config.yaml
num_hidden_layers: 12
hidden_size: 64
num_attention_heads: 2
num_key_value_heads: 2
head_dim: 32
intermediate_size: 256
vocab_size: 2915
hidden_act: "tanh_gelu"
norm: "layernorm"
norm_place: "pre"
norm_eps: 1e-05
positions: "learned"
qk_norm: false
attn_scale: 0.177
bias: "all"
tie_word_embeddings: true
parallel_block: false
init: "normal"
init_std_qkv: 0.0173
init_std_o: 0.00352
init_std_up: 0.0173
init_std_down: 0.00352
init_out_by_depth: true
optimizer: "soap_variant"
learning_rate: 0.00833
beta1: 0.95
beta2: 0.99
weight_decay: 0.045
lr_head: 0.0204
max_grad_norm: 1.0
warmup_steps: 200
schedule: "wsd"
decay_fraction: 0.553
decay_shape: "linear"
final_lr_fraction: 0.0
batch_tokens: 32768
max_seq_len: 1024
doc_mask: true
train_tokens: 105800000
max_steps: 3229
dataset: "wikipedia_en"
Each number is 200 + 40 x the weight over its row's rms, rounded and kept within 0 to 999. Layers, rows and columns count from 0. The size before them is the row's rms in percent of the matrix's.

# layer 7 MLP down (transposed), 256x64, rms 0.236, rows 143-197, columns 0-63
101,171,149,140,202,205,245,205,98,229,244,264,158,205,194,228,221,142,252,146,192,244,166,220,201,236,217,179,193,215,227,224,154,186,189,242,217,174,254,191,220,257,223,217,186,169,229,106,230,237,208,164,212,94,208,202,138,170,219,209,197,207,306,159,186
098,152,239,215,249,202,209,158,194,208,206,214,284,147,184,184,148,229,246,200,268,141,264,219,235,230,129,164,204,225,245,198,152,201,223,179,204,136,189,132,247,159,138,248,156,182,197,205,170,230,240,242,238,207,180,258,217,260,281,136,233,233,205,245,217
082,155,197,262,263,249,261,184,270,214,180,235,163,236,146,217,153,217,198,217,241,181,160,191,239,236,157,221,122,227,233,141,128,206,238,236,167,220,190,85,219,182,212,176,205,179,256,210,194,203,171,278,177,195,219,196,158,231,180,138,161,238,202,267,222
094,221,280,177,180,165,195,231,280,293,165,219,223,195,202,251,270,216,240,165,203,165,178,227,171,178,232,155,150,218,268,159,185,245,168,205,191,194,156,161,165,207,212,103,235,191,161,208,191,182,244,222,325,194,180,232,219,207,163,148,230,177,183,239,216
078,194,190,194,236,169,213,164,172,224,245,190,207,194,213,187,195,157,226,204,238,130,262,176,211,140,207,177,234,200,202,215,158,195,200,80,284,180,191,169,199,148,236,215,157,247,212,169,223,131,121,271,148,246,208,185,186,273,269,229,158,205,128,200,157
127,151,198,186,215,154,208,142,235,230,179,191,194,144,269,149,203,209,209,190,179,237,253,292,237,201,230,225,199,236,236,187,223,200,239,235,156,148,215,229,151,150,134,190,175,233,222,158,228,189,225,206,203,87,258,167,287,167,282,216,199,269,218,209,194
074,238,208,205,249,124,215,204,146,158,130,164,258,170,250,209,113,184,140,174,136,189,177,235,278,210,146,192,272,221,252,171,229,179,269,213,199,113,178,233,188,165,196,233,180,168,205,205,200,190,230,241,283,222,233,194,197,216,171,231,218,179,251,171,160
122,183,169,190,194,187,270,183,158,224,127,241,233,190,216,129,224,198,210,217,136,258,173,242,226,163,254,208,225,181,168,97,187,181,205,166,171,222,225,223,245,205,225,178,162,261,197,158,193,245,158,247,238,188,179,305,176,176,169,208,228,227,231,87,177
118,159,268,217,219,231,227,206,192,181,216,205,206,182,188,294,203,220,196,182,271,173,225,202,169,157,240,229,164,184,232,217,163,279,212,161,150,255,131,211,159,202,114,219,151,232,183,209,130,184,209,176,250,167,152,118,176,294,169,223,209,167,198,132,205
092,168,142,137,249,204,175,162,201,241,186,212,177,223,137,202,203,247,240,179,159,244,198,113,135,219,198,192,210,156,235,151,267,195,256,169,222,192,184,175,184,267,186,127,269,228,166,169,249,193,160,252,223,257,210,279,282,206,150,179,217,216,189,170,231
099,203,112,203,93,215,274,220,193,170,245,234,160,266,225,237,244,180,193,155,237,151,213,264,178,187,202,172,265,144,179,250,185,235,188,200,229,175,189,186,226,145,173,240,178,223,189,202,149,168,190,265,252,188,244,130,266,156,158,157,189,202,191,237,165
099,138,244,218,229,264,229,154,213,189,159,136,142,299,183,200,288,169,172,246,212,212,219,169,121,218,257,193,212,213,172,229,245,180,151,114,231,244,149,190,230,179,257,200,158,213,232,210,184,224,280,151,166,204,214,212,162,151,220,218,185,171,185,168,186
092,247,202,207,134,211,183,229,240,112,177,306,238,149,211,212,120,219,191,223,196,220,232,265,178,217,174,157,222,200,282,235,187,236,158,187,239,114,274,172,217,198,159,183,150,239,220,188,260,195,181,183,208,238,216,230,262,171,223,186,136,234,193,235,214
097,206,173,212,141,238,181,193,237,202,219,233,226,228,205,161,348,153,171,244,200,184,142,128,156,165,244,226,154,222,144,209,229,185,163,266,216,235,227,152,194,219,210,237,244,217,155,259,233,226,240,219,265,225,168,152,234,214,205,271,233,190,236,164,195
083,198,231,181,129,248,180,273,188,236,195,145,154,259,205,230,215,163,256,160,229,215,199,192,139,187,205,195,207,211,157,244,198,91,165,231,164,185,226,274,256,204,188,199,253,144,158,265,181,205,234,195,231,176,287,232,224,263,208,271,247,214,191,170,204
086,125,169,132,202,185,213,148,195,228,248,124,158,260,200,189,230,248,244,301,148,183,262,134,210,225,219,184,197,255,233,275,164,198,189,144,176,155,206,217,195,169,235,225,228,145,181,218,195,170,234,221,233,224,250,214,201,262,189,257,168,166,245,147,198
083,186,171,258,188,190,152,224,227,197,225,190,191,223,85,226,141,243,140,203,173,257,170,227,191,245,159,233,174,190,227,135,249,163,202,138,228,131,269,234,194,178,250,217,179,176,225,129,182,196,227,269,246,188,166,216,209,192,226,154,199,119,184,197,275
086,230,254,200,245,187,248,164,240,188,194,213,138,165,300,183,145,152,260,254,226,126,205,229,201,198,196,160,155,256,216,195,189,243,137,241,197,227,186,151,151,242,250,219,216,240,198,192,201,178,145,291,229,227,184,158,211,223,239,190,205,276,229,271,213
100,161,280,176,268,222,133,152,227,255,194,232,216,242,211,173,225,192,199,168,132,264,99,164,171,209,197,235,199,163,172,191,282,209,156,199,163,224,275,156,237,163,230,203,211,239,232,291,209,234,190,257,228,236,209,162,246,227,212,198,209,201,206,243,153
090,267,195,127,141,197,184,211,196,271,205,213,203,242,167,206,266,169,213,133,201,210,104,144,178,257,231,175,156,194,242,207,153,173,209,250,164,166,204,198,198,189,186,158,194,186,175,139,199,230,134,214,128,238,201,294,186,214,176,224,117,244,247,177,179
105,138,171,175,205,147,191,190,162,188,203,150,223,236,303,228,162,173,152,235,218,203,293,171,243,186,180,206,218,173,299,117,154,199,204,218,238,169,165,196,121,278,211,251,174,177,224,148,209,167,186,223,249,186,188,163,133,259,197,188,191,219,201,179,178
103,163,221,167,234,180,177,212,271,173,183,132,160,241,190,237,227,335,172,281,182,195,245,128,218,171,145,223,228,211,166,148,202,296,165,184,192,198,233,260,227,183,191,221,187,187,202,122,226,155,151,193,214,211,210,208,228,180,192,177,215,242,230,214,268
083,130,128,224,252,212,182,206,193,230,120,197,273,219,215,204,141,155,216,229,222,248,142,261,185,205,216,249,104,182,185,201,269,186,190,167,187,167,175,139,126,259,209,185,227,159,235,186,227,235,120,152,220,204,219,196,183,161,189,258,215,197,259,183,173
108,181,156,231,120,179,207,178,201,149,132,217,179,170,224,156,216,193,207,176,107,168,235,188,262,220,211,201,88,205,109,138,197,187,178,202,202,182,173,205,230,254,186,250,243,199,243,182,257,205,155,247,202,184,274,231,204,165,221,170,233,138,199,268,177
111,215,190,272,157,171,180,207,192,163,259,205,226,171,229,139,145,190,272,238,234,168,200,209,198,168,204,210,248,177,280,194,179,224,244,221,139,195,190,234,203,192,255,163,239,137,139,237,119,254,231,245,215,134,256,120,210,176,156,226,249,146,244,197,196
078,119,198,187,248,240,217,231,129,220,213,222,231,188,227,146,196,143,159,161,260,225,226,233,252,164,214,210,211,171,194,198,163,166,268,204,103,195,217,231,247,217,173,210,198,178,284,212,203,182,170,217,239,137,274,187,247,182,156,248,281,218,211,250,136
089,264,250,219,213,189,180,209,154,170,220,184,221,263,222,229,127,125,213,188,272,246,236,247,168,166,216,186,187,197,299,249,191,229,165,205,187,169,180,193,169,183,189,181,154,184,136,136,162,221,251,219,164,157,231,212,199,216,217,243,138,222,87,214,258
128,186,225,191,184,238,148,184,213,199,259,186,264,271,158,197,216,227,210,154,269,234,219,202,250,181,163,185,190,247,279,219,122,199,238,213,186,229,253,195,277,237,222,119,173,160,237,206,219,137,165,191,245,224,193,150,150,177,205,143,171,268,273,221,230
135,225,176,206,203,173,212,142,201,236,229,267,205,221,185,245,209,184,177,221,138,316,164,276,151,243,250,131,224,149,174,200,163,208,192,152,215,224,270,202,150,144,210,165,208,299,191,182,180,234,171,248,151,195,213,251,219,199,230,242,143,213,248,215,231
120,216,179,190,124,235,195,195,144,204,253,169,271,269,216,207,169,231,226,210,168,200,194,240,147,231,178,219,161,135,192,151,215,210,201,234,213,137,182,193,193,171,201,179,188,220,180,298,240,199,298,194,217,121,251,164,203,167,235,172,214,128,208,299,160
100,246,165,323,229,230,144,234,209,231,181,189,174,192,112,232,161,246,206,181,190,218,192,128,185,217,219,138,237,199,168,186,203,251,200,229,195,206,191,172,233,272,229,214,178,146,102,247,244,225,210,200,204,278,176,129,147,198,186,215,197,163,240,229,240
093,262,183,155,135,190,237,179,184,213,186,242,190,233,302,259,254,182,187,221,179,185,164,272,228,238,192,201,196,156,251,154,184,212,227,212,255,223,213,235,212,174,310,179,126,266,245,252,142,258,205,214,200,133,236,162,183,228,244,205,179,194,184,183,174
096,216,267,252,166,177,144,278,225,138,218,154,173,170,245,163,228,200,232,263,150,213,236,181,250,275,173,231,248,203,141,228,172,204,183,191,222,223,172,229,175,142,220,270,243,160,192,251,184,189,224,229,168,177,212,112,242,208,274,213,202,210,209,123,235
096,180,244,177,198,200,172,272,175,227,185,280,107,214,206,231,258,178,174,115,205,254,190,236,268,173,225,192,216,228,212,258,194,172,230,176,215,139,216,170,230,182,154,245,138,250,210,164,142,166,170,174,224,116,272,160,155,180,221,239,200,189,240,197,160
090,172,173,215,220,206,155,235,173,224,199,273,294,188,231,205,297,187,191,173,153,181,275,250,190,165,239,156,206,205,151,216,184,237,283,105,164,198,193,206,222,148,173,165,189,253,161,263,166,236,214,161,181,202,191,219,216,157,225,235,216,206,299,207,204
089,159,170,238,275,247,247,192,129,176,219,199,224,125,204,270,203,217,183,253,163,137,182,180,204,221,194,195,168,222,138,189,252,293,186,166,159,160,205,266,190,207,163,225,182,222,232,246,195,203,200,250,186,165,297,207,201,299,207,203,227,173,259,232,209
085,175,232,172,210,165,192,238,157,157,165,170,175,211,222,223,111,239,213,173,199,144,162,230,169,275,235,230,186,218,223,241,212,260,253,241,169,198,173,200,181,193,223,218,274,232,303,176,232,122,147,220,164,191,145,146,189,204,216,220,153,234,161,119,142
101,270,319,231,208,191,242,213,172,183,240,190,196,211,182,138,270,242,223,263,157,223,245,185,202,208,182,217,187,249,225,199,214,191,220,204,187,200,229,224,88,167,182,199,162,181,201,250,169,300,141,215,257,208,176,170,173,148,204,158,235,211,143,137,210
084,220,195,224,228,214,112,168,171,193,216,265,254,222,156,146,249,175,186,184,224,235,221,243,169,191,164,180,193,242,250,135,243,196,113,218,178,234,176,160,266,209,229,206,120,175,290,152,192,167,226,206,131,187,225,182,157,179,261,137,201,153,189,190,150
088,233,214,226,154,235,231,188,260,180,208,199,215,221,175,211,214,201,218,156,156,235,97,165,225,190,227,147,207,296,242,187,202,154,257,203,186,218,144,187,239,169,191,234,219,246,187,230,255,158,257,225,193,161,212,167,98,113,227,103,193,210,190,235,187
095,208,201,227,140,180,147,267,205,206,183,181,204,111,206,192,108,183,177,179,227,178,223,212,245,182,236,223,251,167,198,160,227,234,236,241,185,198,144,210,153,258,161,227,247,161,219,110,236,187,135,243,148,175,211,235,192,111,275,205,248,154,168,179,223
107,254,272,208,271,206,194,181,178,157,125,192,243,146,184,186,234,265,225,303,185,178,225,254,200,198,177,212,162,239,177,208,308,206,176,173,252,210,113,209,158,229,169,189,194,204,185,243,227,175,189,293,244,233,234,211,203,178,222,160,231,171,172,227,166
095,206,132,266,232,201,225,208,244,203,243,208,255,178,195,182,180,169,181,131,254,183,197,184,186,185,239,162,255,236,220,216,139,174,256,163,229,175,238,161,203,195,182,154,209,168,196,70,300,137,172,227,219,202,226,209,162,157,125,223,220,226,254,168,180
098,158,169,195,210,229,259,208,213,201,139,86,221,191,225,230,163,250,196,178,254,178,244,181,155,159,211,172,295,179,232,200,171,246,182,168,177,222,102,172,225,179,202,207,226,281,192,205,244,176,156,203,189,152,161,265,174,182,271,263,188,214,264,199,202
099,193,137,205,158,96,210,216,196,218,180,170,197,230,173,158,235,210,225,197,210,180,161,173,148,290,190,224,202,263,154,239,192,187,236,263,211,219,185,170,276,256,273,207,170,128,243,193,238,215,183,178,200,190,155,157,159,139,198,242,231,184,295,141,206
077,216,191,243,195,207,146,212,183,159,225,261,157,205,192,147,185,110,216,224,176,297,191,216,232,208,169,196,239,186,205,145,162,226,212,180,214,232,130,182,187,188,168,209,191,165,151,176,221,217,133,202,185,166,222,154,181,261,250,222,114,218,57,218,183
115,198,142,211,178,212,201,236,175,170,231,242,182,169,173,237,201,182,190,154,214,166,113,274,157,144,163,208,259,222,201,195,203,185,191,198,196,199,214,135,256,168,313,142,111,213,204,173,205,141,191,198,125,205,189,145,260,153,230,251,256,151,216,221,186
108,123,195,231,221,228,236,189,214,229,201,237,209,231,200,253,197,220,180,226,154,184,162,232,176,123,152,220,293,145,199,175,219,159,242,185,204,187,172,227,169,225,308,237,157,281,186,237,214,195,254,153,173,201,200,230,237,195,192,92,271,203,218,174,152
088,151,188,200,222,167,254,172,196,233,234,177,128,117,232,190,130,183,181,194,217,212,225,197,197,165,151,173,194,214,291,176,221,214,141,98,189,193,177,212,167,237,141,231,150,245,206,162,209,209,130,192,238,201,222,221,207,342,176,208,219,221,231,189,208
115,129,201,250,169,234,307,257,182,188,176,208,173,235,201,204,270,244,215,226,178,195,246,180,165,199,253,239,239,194,255,148,175,210,272,183,244,151,249,166,193,235,231,252,149,178,206,200,228,246,190,200,220,192,263,285,193,152,196,172,273,161,262,225,184
103,181,255,185,174,200,256,213,264,212,187,199,136,247,192,216,167,183,189,169,223,216,213,171,188,140,110,218,163,226,228,175,190,235,144,212,156,225,230,229,243,239,243,213,211,280,241,237,297,128,153,224,203,138,179,169,181,133,278,171,167,176,148,226,227
105,197,212,188,164,218,177,184,264,162,145,218,239,205,206,168,127,196,231,146,216,194,210,266,246,193,187,234,155,192,274,108,239,258,257,170,191,192,229,174,213,131,139,210,225,253,225,300,262,195,109,227,211,186,188,158,176,187,170,237,171,197,165,222,176
104,193,166,146,218,280,204,145,204,227,162,221,156,249,180,204,169,200,166,221,119,143,254,282,220,256,170,223,142,252,161,168,154,229,165,195,267,157,172,196,160,120,152,231,257,153,187,240,235,179,208,218,230,131,197,241,175,207,189,227,250,194,161,225,202
111,254,228,150,159,172,162,213,174,245,188,210,237,216,147,182,171,194,235,210,141,218,148,198,201,265,228,174,147,156,222,199,181,210,197,260,179,139,175,171,173,200,147,176,157,163,227,173,263,261,118,222,235,150,200,243,224,222,294,142,268,242,156,135,205
118,190,211,164,216,271,139,254,198,200,199,186,218,272,227,218,261,229,266,218,225,166,153,204,223,170,190,265,241,149,172,193,223,175,216,92,185,244,123,177,225,197,260,185,240,139,239,145,181,225,203,250,231,230,246,183,232,198,236,198,236,219,287,252,200
# layer 7 MLP up, 256x64, rms 0.23, rows 144-197, columns 0-63
094,206,214,211,164,233,134,207,214,181,230,222,151,173,284,248,242,301,179,251,218,148,240,200,154,188,173,194,229,243,136,233,174,254,180,204,290,167,192,194,204,173,184,123,195,167,113,181,249,211,199,198,250,161,224,249,248,166,177,168,198,184,177,130,224
090,233,151,235,176,271,301,202,183,231,201,183,197,202,136,156,140,228,166,162,189,184,200,159,181,191,150,245,248,187,151,223,184,175,282,259,222,215,238,169,105,187,232,257,132,195,209,247,161,272,166,215,215,223,240,236,243,188,205,203,182,200,224,225,270
096,204,169,159,209,172,194,136,150,193,298,194,229,226,191,176,140,255,169,178,213,219,228,242,207,214,201,259,244,173,198,186,207,153,247,218,231,235,270,254,262,221,226,264,270,180,250,210,178,143,150,181,165,223,184,135,246,250,233,225,147,267,232,231,249
095,244,288,199,239,183,245,172,245,260,250,101,214,189,269,188,264,180,148,195,205,210,210,224,145,257,181,263,145,203,164,194,150,203,210,185,263,175,199,210,150,151,179,195,145,166,269,254,181,217,258,205,196,211,212,154,143,186,262,227,208,196,151,196,184
117,204,237,204,204,211,216,157,204,152,231,219,281,208,179,219,181,217,281,223,200,196,137,254,222,180,158,208,230,211,85,157,203,214,147,227,156,152,223,192,199,136,184,231,232,246,156,187,177,216,231,262,228,110,174,213,211,155,195,276,226,249,256,151,254
095,255,255,164,269,139,125,216,208,220,241,157,197,297,228,244,195,185,200,190,195,172,156,145,220,203,195,234,163,184,241,202,223,227,172,223,233,141,141,243,228,210,237,206,196,123,244,194,241,262,234,154,214,189,179,246,265,241,221,209,151,178,284,210,150
124,193,236,155,144,169,161,196,200,200,261,177,211,204,246,217,292,215,171,248,182,196,206,228,221,199,216,214,235,161,244,173,291,204,185,231,165,241,185,225,236,183,182,123,215,210,193,162,166,166,108,185,279,199,127,253,214,128,191,112,193,207,207,162,137
108,214,207,226,212,213,271,176,190,143,183,130,139,204,224,228,203,196,178,244,225,189,277,145,177,142,223,218,233,132,213,227,223,182,183,186,199,196,259,189,246,308,204,232,236,201,158,299,103,226,208,220,244,179,191,182,151,186,169,175,149,176,264,205,238
090,178,219,186,113,212,199,250,170,271,198,151,156,229,236,148,206,227,164,142,290,254,200,305,162,166,199,173,223,149,147,259,182,220,198,181,254,225,216,209,232,129,181,182,146,213,172,222,195,186,231,190,257,220,224,176,278,238,197,151,203,158,196,162,176
106,202,254,177,197,275,171,196,141,219,250,203,187,124,247,213,244,206,195,203,219,218,250,282,236,207,259,123,209,206,216,144,155,239,157,202,180,198,230,242,135,214,206,225,187,229,198,203,147,183,196,115,251,159,160,191,149,175,130,210,270,195,176,116,213
102,246,176,166,286,136,109,175,214,249,239,212,302,192,155,185,221,141,163,248,211,206,161,222,157,149,243,218,201,208,253,192,122,192,162,190,224,190,197,216,193,189,178,252,287,184,235,165,217,170,225,210,242,217,178,201,136,184,220,210,173,207,202,116,248
094,196,197,197,213,237,224,162,128,204,220,160,253,169,238,277,224,247,206,257,231,175,199,90,185,161,137,243,182,135,135,198,148,248,155,212,188,181,172,186,215,227,176,161,228,189,189,196,198,222,228,241,165,261,247,183,158,216,233,218,224,152,193,296,274
091,139,203,262,202,175,225,252,159,216,221,192,163,187,268,180,237,208,152,146,217,192,244,236,181,145,236,157,217,176,157,233,188,166,238,179,209,173,243,128,253,154,140,273,155,172,172,288,157,249,208,195,239,196,101,212,216,188,167,179,176,236,262,223,234
094,181,244,229,213,199,189,177,154,155,239,223,153,141,191,164,202,181,217,244,171,236,167,205,117,194,123,196,158,213,253,177,184,274,224,155,202,217,245,194,214,185,193,198,206,317,278,281,182,215,233,264,180,204,198,206,205,120,262,222,165,175,168,211,260
090,259,234,156,253,169,175,171,241,162,219,249,161,190,154,180,232,180,247,184,245,174,176,120,218,209,185,173,214,257,196,176,225,234,189,190,100,176,249,261,180,184,245,176,263,235,193,268,223,163,197,183,166,201,128,131,269,172,254,252,226,236,218,255,198
089,171,244,140,214,198,233,164,149,191,252,201,214,141,275,198,166,214,272,206,247,152,173,204,184,118,167,209,227,219,188,262,172,223,209,284,235,169,211,186,241,179,250,130,178,184,166,212,124,167,160,238,154,190,149,199,185,176,218,259,167,173,214,219,102
087,192,214,144,253,181,209,183,164,217,219,176,161,171,230,221,76,259,240,213,207,211,254,153,183,153,195,203,217,185,158,247,222,194,152,226,217,174,187,174,242,227,192,238,178,197,174,253,178,185,168,149,132,83,274,236,207,186,141,199,163,182,254,133,231
109,239,192,219,103,200,260,208,211,251,210,175,191,220,229,160,196,217,180,199,182,198,171,215,258,191,252,126,282,111,186,227,255,236,191,170,157,179,222,282,216,190,220,208,134,206,255,193,158,181,238,182,268,141,290,270,221,163,212,208,203,227,229,213,193
089,104,197,250,257,184,156,137,186,164,186,123,161,219,217,168,157,200,242,218,134,177,217,262,245,167,262,184,206,208,186,178,192,227,143,272,284,201,163,211,214,209,261,236,170,226,167,236,133,202,204,199,232,215,227,148,209,210,156,154,202,207,294,210,215
109,272,163,285,145,175,209,212,186,186,157,118,177,247,243,243,238,236,116,186,172,272,249,204,236,178,242,200,230,113,184,168,239,220,239,190,217,204,236,202,238,218,225,186,232,186,269,258,162,162,168,196,193,251,196,212,211,220,186,146,158,198,280,183,156
110,218,185,147,152,183,155,174,242,212,159,159,210,213,131,183,183,265,118,200,198,222,193,236,245,169,257,220,241,246,246,248,176,227,230,151,250,268,196,197,195,266,253,181,247,205,225,181,178,162,198,149,244,256,181,101,181,214,143,153,130,226,232,184,208
101,129,259,196,232,208,207,173,132,200,177,201,260,177,152,234,281,234,222,225,304,199,153,199,205,222,189,284,212,234,196,218,234,160,168,234,151,175,224,205,202,199,162,187,241,213,253,264,243,242,175,215,171,196,170,286,167,105,197,151,207,196,241,200,236
112,221,234,169,162,256,222,186,207,163,172,235,134,222,211,236,125,223,202,215,102,233,163,288,203,183,217,226,222,196,137,234,201,254,134,176,179,257,212,213,227,228,189,213,202,176,202,150,243,188,199,285,282,142,229,170,198,173,163,224,182,176,277,191,268
095,294,219,183,119,203,134,139,177,238,288,280,172,157,241,118,181,139,173,199,145,220,198,219,170,256,224,185,170,193,233,136,157,240,232,261,211,191,192,214,217,164,214,244,242,213,259,163,161,214,225,239,186,170,178,200,192,185,176,195,239,171,255,186,174
088,200,202,176,205,121,232,204,276,159,179,192,202,187,201,254,218,246,232,216,159,223,201,229,155,136,201,201,268,221,228,210,176,229,152,117,234,241,144,222,95,273,147,193,202,229,188,236,227,173,243,261,163,260,199,195,152,259,166,155,157,210,182,213,250
091,202,257,234,247,186,197,143,207,155,240,73,152,178,230,219,181,185,278,239,133,176,171,199,147,246,172,219,195,308,172,182,225,266,231,194,193,205,237,192,208,239,189,254,230,215,233,227,142,213,234,245,163,187,193,152,245,190,151,166,208,237,221,200,151
108,219,215,177,215,123,225,99,194,267,186,216,178,179,226,115,258,161,197,216,204,188,221,200,263,161,184,131,122,192,247,200,178,146,245,212,183,264,256,208,251,190,239,282,168,159,263,150,199,185,254,225,192,200,187,242,220,162,150,204,228,230,209,173,196
118,238,202,175,174,182,134,170,230,188,191,237,167,235,186,227,261,117,143,210,230,235,205,221,277,236,249,142,309,229,183,228,251,155,174,174,207,226,294,223,202,247,132,182,172,217,165,179,192,277,189,163,171,209,174,149,178,170,192,222,227,180,152,155,194
094,197,242,211,211,215,92,183,214,258,191,212,212,223,223,196,170,224,221,192,252,214,177,145,248,194,141,217,201,219,204,207,211,223,180,194,180,225,238,182,212,203,164,192,213,163,218,230,214,258,174,295,203,120,169,147,68,121,160,190,135,222,254,165,251
102,184,191,234,186,185,110,194,202,249,255,203,204,195,252,153,152,206,175,251,172,189,184,222,162,176,121,260,249,137,223,213,155,263,171,201,242,183,227,204,206,209,193,210,204,240,235,126,234,276,254,217,189,275,219,189,247,183,186,247,251,125,187,182,287
093,217,224,225,233,199,245,234,243,258,118,125,218,169,174,184,167,223,198,207,249,216,193,155,253,169,163,236,209,176,218,161,193,191,210,267,169,255,208,225,167,209,152,212,230,122,275,185,158,188,180,141,224,331,192,175,252,200,225,155,196,210,242,169,259
097,235,187,171,223,271,256,233,243,200,185,162,225,187,172,195,206,162,121,218,222,98,270,196,203,234,214,230,171,213,165,151,180,280,256,245,253,271,188,193,205,231,191,239,228,174,178,207,180,134,218,184,158,193,193,236,198,130,209,106,216,189,251,134,221
083,243,173,200,174,180,175,108,197,240,253,191,166,211,136,212,207,210,154,220,193,205,222,203,231,229,114,215,253,179,115,202,235,201,194,144,253,158,161,145,181,141,207,164,209,209,146,270,244,154,183,211,131,174,271,269,172,227,130,172,171,223,189,221,167
098,178,269,216,193,168,236,179,226,210,260,212,173,194,190,148,274,136,232,285,164,175,162,148,189,246,201,164,234,111,182,232,232,169,125,241,209,128,217,275,222,184,186,190,203,171,155,168,181,187,184,237,255,264,164,188,160,160,214,213,258,178,190,167,141
089,164,188,225,171,246,267,163,214,118,186,199,262,221,150,196,210,230,146,152,185,140,194,201,201,153,223,251,180,217,218,189,120,127,185,239,210,229,244,265,218,233,195,168,203,154,187,191,260,159,152,218,211,174,211,251,165,237,118,163,176,190,302,191,156
097,179,233,142,182,177,192,170,233,185,188,192,233,205,199,159,156,275,254,283,136,170,159,107,112,238,284,159,199,251,200,250,218,239,197,193,216,258,137,207,245,211,248,202,255,252,216,185,220,235,177,225,168,227,190,200,202,213,204,245,205,167,143,137,207
112,187,188,227,176,115,190,189,200,268,176,201,230,129,154,145,230,238,183,163,214,212,185,239,190,262,235,195,279,224,186,231,223,209,164,188,172,183,206,279,175,226,209,206,204,207,250,211,268,294,185,237,218,113,191,212,150,243,146,142,190,235,277,174,252
085,164,202,179,202,208,261,218,169,232,219,144,165,84,237,223,143,227,201,194,211,164,293,202,236,123,192,200,220,180,229,231,132,172,221,220,217,150,164,240,248,186,212,168,244,220,138,199,197,244,113,180,228,245,173,181,229,191,225,231,202,167,208,210,304
094,165,205,221,237,213,153,195,209,155,208,186,198,270,229,194,284,255,218,188,185,205,205,240,192,159,171,178,225,197,114,196,194,174,188,202,168,180,208,201,237,129,211,184,226,233,257,215,97,194,170,264,132,233,170,164,81,180,238,221,267,255,221,254,194
105,204,229,153,132,177,197,197,262,219,250,189,164,212,296,251,234,262,195,165,185,180,181,247,212,186,243,213,258,198,167,278,224,271,162,174,216,196,189,217,200,160,166,171,131,240,216,192,187,118,231,219,125,131,194,224,204,144,252,232,231,180,137,235,180
112,193,145,225,214,275,173,185,237,229,241,183,210,135,261,213,200,161,254,245,224,235,276,154,198,160,252,128,190,130,237,232,195,245,183,153,206,197,275,229,217,186,152,164,285,212,197,131,146,205,230,201,230,148,171,193,140,219,180,212,261,166,225,173,214
112,253,212,175,172,223,170,152,196,213,123,111,244,183,188,204,214,241,201,214,251,207,192,245,141,244,140,241,172,185,199,196,231,300,191,181,218,205,127,193,216,250,167,291,243,199,207,234,236,205,318,216,180,234,235,135,165,223,185,181,211,165,209,205,223
104,265,201,261,173,185,285,156,235,173,229,184,218,100,243,123,261,195,189,170,149,234,186,166,251,236,272,189,216,191,200,218,206,204,184,191,137,187,200,237,198,193,188,178,171,221,172,165,209,274,134,171,220,177,255,164,239,180,244,278,252,165,217,205,142
097,229,203,148,187,206,192,139,179,163,209,188,248,168,184,248,190,167,121,200,263,180,204,169,159,147,166,235,193,145,174,211,161,258,262,252,251,118,192,182,273,184,233,216,236,180,218,229,106,153,262,290,173,190,235,189,230,202,176,210,171,191,240,257,200
096,214,185,202,203,193,161,208,223,223,231,176,269,139,173,192,189,218,163,271,161,207,159,185,184,201,212,97,155,248,223,230,227,210,118,85,216,208,122,238,220,247,215,174,217,195,196,187,264,260,228,225,206,208,171,252,214,254,223,131,178,214,174,168,272
105,215,222,144,236,187,266,212,172,207,226,207,299,130,142,213,248,239,190,159,182,165,202,211,197,221,229,240,208,277,187,240,157,215,194,105,198,240,226,195,174,208,198,241,200,237,136,171,153,256,171,245,197,200,143,121,166,281,206,207,169,251,178,175,250
108,249,217,129,212,212,226,184,169,227,253,205,141,140,98,137,199,161,236,225,229,195,201,201,215,168,135,135,224,112,174,262,182,277,188,216,224,194,216,238,273,163,183,195,208,244,199,180,221,189,143,253,164,176,228,170,185,218,170,221,232,222,201,282,245
098,242,275,217,199,268,214,156,212,229,270,207,230,253,176,245,184,194,190,95,215,146,179,245,240,228,231,195,206,149,177,161,219,135,207,300,222,150,213,192,164,250,177,229,198,145,209,262,195,232,128,175,256,191,185,179,231,205,221,206,177,139,237,186,151
087,208,188,157,133,187,165,170,174,166,235,156,200,194,185,244,178,245,286,197,178,213,217,186,167,148,202,163,285,177,186,171,156,199,219,235,270,204,121,191,215,164,203,216,213,192,143,227,123,228,172,158,187,148,190,244,197,256,251,138,147,96,250,174,191
105,171,209,162,221,227,208,180,205,262,180,215,209,159,192,146,240,137,194,196,167,131,152,209,245,194,247,168,179,215,234,308,233,159,207,226,251,216,300,190,114,223,214,191,159,231,140,229,224,197,214,253,131,229,189,196,258,166,179,143,164,272,185,216,183
104,171,195,187,241,177,225,177,264,178,289,153,154,231,192,206,228,183,166,226,244,197,209,234,115,140,218,155,325,174,152,176,227,217,152,235,273,190,175,208,210,210,211,209,241,169,178,185,212,220,225,192,165,212,238,250,196,164,219,112,169,206,183,161,292
120,159,230,213,152,247,163,178,243,191,279,230,163,256,166,186,253,225,222,156,151,218,184,271,225,188,228,188,252,199,134,242,245,246,182,133,200,232,194,171,245,135,177,174,230,215,223,137,230,155,162,177,160,175,189,236,187,133,201,174,298,140,152,203,178
107,180,253,193,231,204,192,163,237,221,185,221,169,266,154,186,174,180,190,166,142,184,172,214,240,91,197,198,192,279,190,224,262,187,138,224,166,176,201,188,211,166,162,250,175,225,251,158,218,194,263,229,261,157,118,192,159,183,247,250,274,172,265,147,183
107,173,282,202,256,201,185,198,204,190,146,153,247,220,155,209,235,230,161,180,268,145,163,201,183,219,190,284,218,198,174,160,135,217,144,242,224,217,170,146,269,179,229,187,198,233,207,204,212,118,233,214,172,236,248,177,140,193,162,207,131,251,253,115,235